Each number is 128 + 32 x the weight over its row's rms, rounded and kept within 0 to 255. Layers, rows and columns count from 0. Numbers have three digits each. The size before them is the row's rms in percent of the matrix's.

# gate: layer 2 MLP gate, 192x64, rms 0.217, rows 27-51, columns 32-63
# up: layer 2 MLP up, 192x64, rms 0.196, rows 27-50, columns 32-63
# down: layer 2 MLP down (transposed), 192x64, rms 0.2, rows 27-50, columns 32-63
gate27 105:155130158119142134091122142142147035133117105147163081132143107119135104137090118190175105091112
up27 090:134121080137155138130137181130095118208147112076143115187160096185178100048151148091109094134095
down27 092:114166186105126137152139128099144055166177097138168137157077143061092081160128169144139118085097
gate28 108:166144121134157170081143146067160093128137109116133132114177129106175093124075141106135139108092
up28 098:168159171167173162098126146120164084157119179144139143157128125110124077071100130128174114103123
down28 104:137099167123081130131118118098149177153123163076100087117103185098075133181118132138100125120105
gate29 104:096104120132136137120101140066060152178090126128095090111141198140160142121149118176146111163140
up29 106:140144108141185131119110150105099136123107150105142093090113132087156073166137147175125090135141
down29 100:127169099067097151129177140112129094076082116181140050105087141151138106135152156123107079148173
gate30 080:151165114128128113094193095110133095092096126119180143092133085145165184126116101130192136102116
up30 101:146102186123113095105136042127105087126156108141080152070114079138085088193138169168096118146105
down30 099:147140155128132120102199095099073105115112146116118094122139200171218155084180100138199097127095
gate31 103:144107221118196133153136099098135101195197182127115165085131123117184096144092190107141108104096
up31 101:099173142143134134124085168124181133109103137101181137100077117096133167137121149136057142095174
down31 092:177150169156099097135106120129128173127114082097095150047080152119065130133116106071174098109088
gate32 105:113127143121155125114091087099074093167147187096137111139151148068119169142120126082093144117173
up32 101:112151143113146137147153225130161112054130129162152168173118179139115157099162158150138145189101
down32 094:110141187126077110112098093116165123149116103085115093089187132105148113138165097111062134140140
gate33 096:150139108164208141090098155126114049073107142174202100151187158119116119115132182111134098128125
up33 100:118086085060123107089112149097064139133098159078080129094114134116094139138150080129177194168142
down33 099:113128142196149090150163136125141158204175108165087067191156156136105115155125090116092142153094
gate34 090:134092160096098151170101158145122093082150123087144183106087125087130094146123201110119131150133
up34 097:110143092138069136156125097120122083138101157095184191130180107095130132112098085151148104103115
down34 094:106201139118176127064163111139166089115143142162106190180071160095163137140121102143110116125105
gate35 101:135124089128083134081079130174200142178101117082092142134123126114127117186108084130131103090066
up35 102:085129104153189153185133170088133109120106138175118059127160184091169076123131156176127098069133
down35 097:132148152157080085067179127190129171171172148149129144080118150112171135103110169157144150136109
gate36 120:121189135182124136111076113128132081118154127126105140151113161118117087106128130187157130131000
up36 118:094135180114156137103115150111150109155163095148142129171148048170120148140088138149092142083130
down36 114:143169121132079141150137165169179107123135079095113147109139071139123163074116116161124134172086
gate37 101:115085130166112130194096112136101098157131136136128115148132171141157130156155161062168122096110
up37 098:114145109124078078050146109103164139139146093154081173106103151085089093133114129118168140090126
down37 098:136145137104119132134109130190117159118103146053152121119172096129052163112160133133086157197209
gate38 098:100070094102119100091111131147181122178109177122199127155156145120154154143130125039107124114181
up38 090:095104152167130171124141129165160129092098071063107135132154127132107162099133142141115186126114
down38 107:114131105072113084132123109113133102150094189184125122154083126113112135166131098038107101118190
gate39 104:206114166090102109120124103109139135096144163096142135149132098134125055102096166130169133066060
up39 095:072126116145160166085134091096119174126133131152078164194103122114102181189136117141139119090123
down39 096:160146110085143181130148124104122049138166071076153143102131163134109104146099131119184085140025
gate40 096:090108102118050143128149128145067069138145085155167129130083096103119130118081099158127128083140
up40 095:102097142149133122124132093144137087183182113128072137134084114138113117176106083150106158145102
down40 091:131129069088125160106095122120138188077145167112128152164117149137136160112118079142150107143217
gate41 095:158183178122133107157171116138123142121091115127158090151200144109133125126116107148142112098160
up41 104:093148127183176080079141111159134167182151109203124146141152149134144128151129103159103155117138
down41 103:057154138145119120091109112071104119135173137127107112160136136143105057094108131079138136119072
gate42 094:162096156078163150125143149087071119136101159086142117121174085105205120092154178066167135104130
up42 103:113139066092118101151147143141092110114167170073155119171156109126100117169141109087154135095115
down42 096:147185123159137190088148128097148097187175156167101167113123132073117162074079108165136185159065
gate43 093:115071135078128144146157120099069099110128198156111107082187143093186142131161108102114078163167
up43 105:157116151136145130142131103053178123098140120165098136163123148060121061114096130097082168111121
down43 101:181121070134098101123100127123130125107148065138185106129089116156109137161151188158175133100138
gate44 099:122145102121132166078108139111116137162104187152117083170190171145141135177121164118128129085089
up44 110:156143125144137112126101105078068128094139137151073127136142189145105120133154164172144053115141
down44 109:162110129126122143131136097084070111068142130119133075079076129153131061133154126153174123177158
gate45 110:121075146152116119134098113088098165158176080138131140033080138128127134050157092161138117091205
up45 104:072138190099163101136162109145192088189140099093069102167112130169133136152126102084121141159081
down45 104:143144160112137066105173112194115162145057178107107117072101111143161107125144136208101096159143
gate46 105:137163123082128127168172060119124116116089124088144145120129116150090193132129054128165081133161
up46 101:114090067136113088153163099135081107081108132103162047137080106150146122190126102111139146123075
down46 101:130106142141159131113070192125139130136109162155119115104148185090096102131133144186125143096170
gate47 103:128171159117141148087131139086122085162151126169180136177089178115158165157097141164142131062047
up47 093:127173137143199085150157139108110127154111098123067117180150152138140149096167084196132093137084
down47 095:158126115103124110167105112122143091154119115201129176106137181089120105138130109152126150118106
gate48 097:127120079102110159108153156172104095104139158099152159199115136112132086197064099121078124120113
up48 098:132183140098118105114164087137096119157074205139118082119141083122115189079120125101077109107151
down48 100:099130123137168185162089124122104160157128104179100136129096170149120066130152172145169158158140
gate49 092:171170164123081136135123160149147083120125171144111113087111117146159151131141157124174132201109
up49 091:173158145130169119089074107110156155145153183112122116107128128095117100105091175082105127111082
down49 095:138126154113139076085091150160138125187138226127135159102131172121137136189148125078158092116104
gate50 113:186103113071112112113155126123169113148155132104096168160117134157099132093092173140185155147123
up50 093:170129111163131154137072083168092146145170167133114136059130129047114071144129089060102106141098
down50 100:062130155170092164052155164093084146125174128134143164125187143088134105164106188116133147138112
gate51 098:153111152064151084124149078120141110085140132083141169105152128169125096114041120112150076143136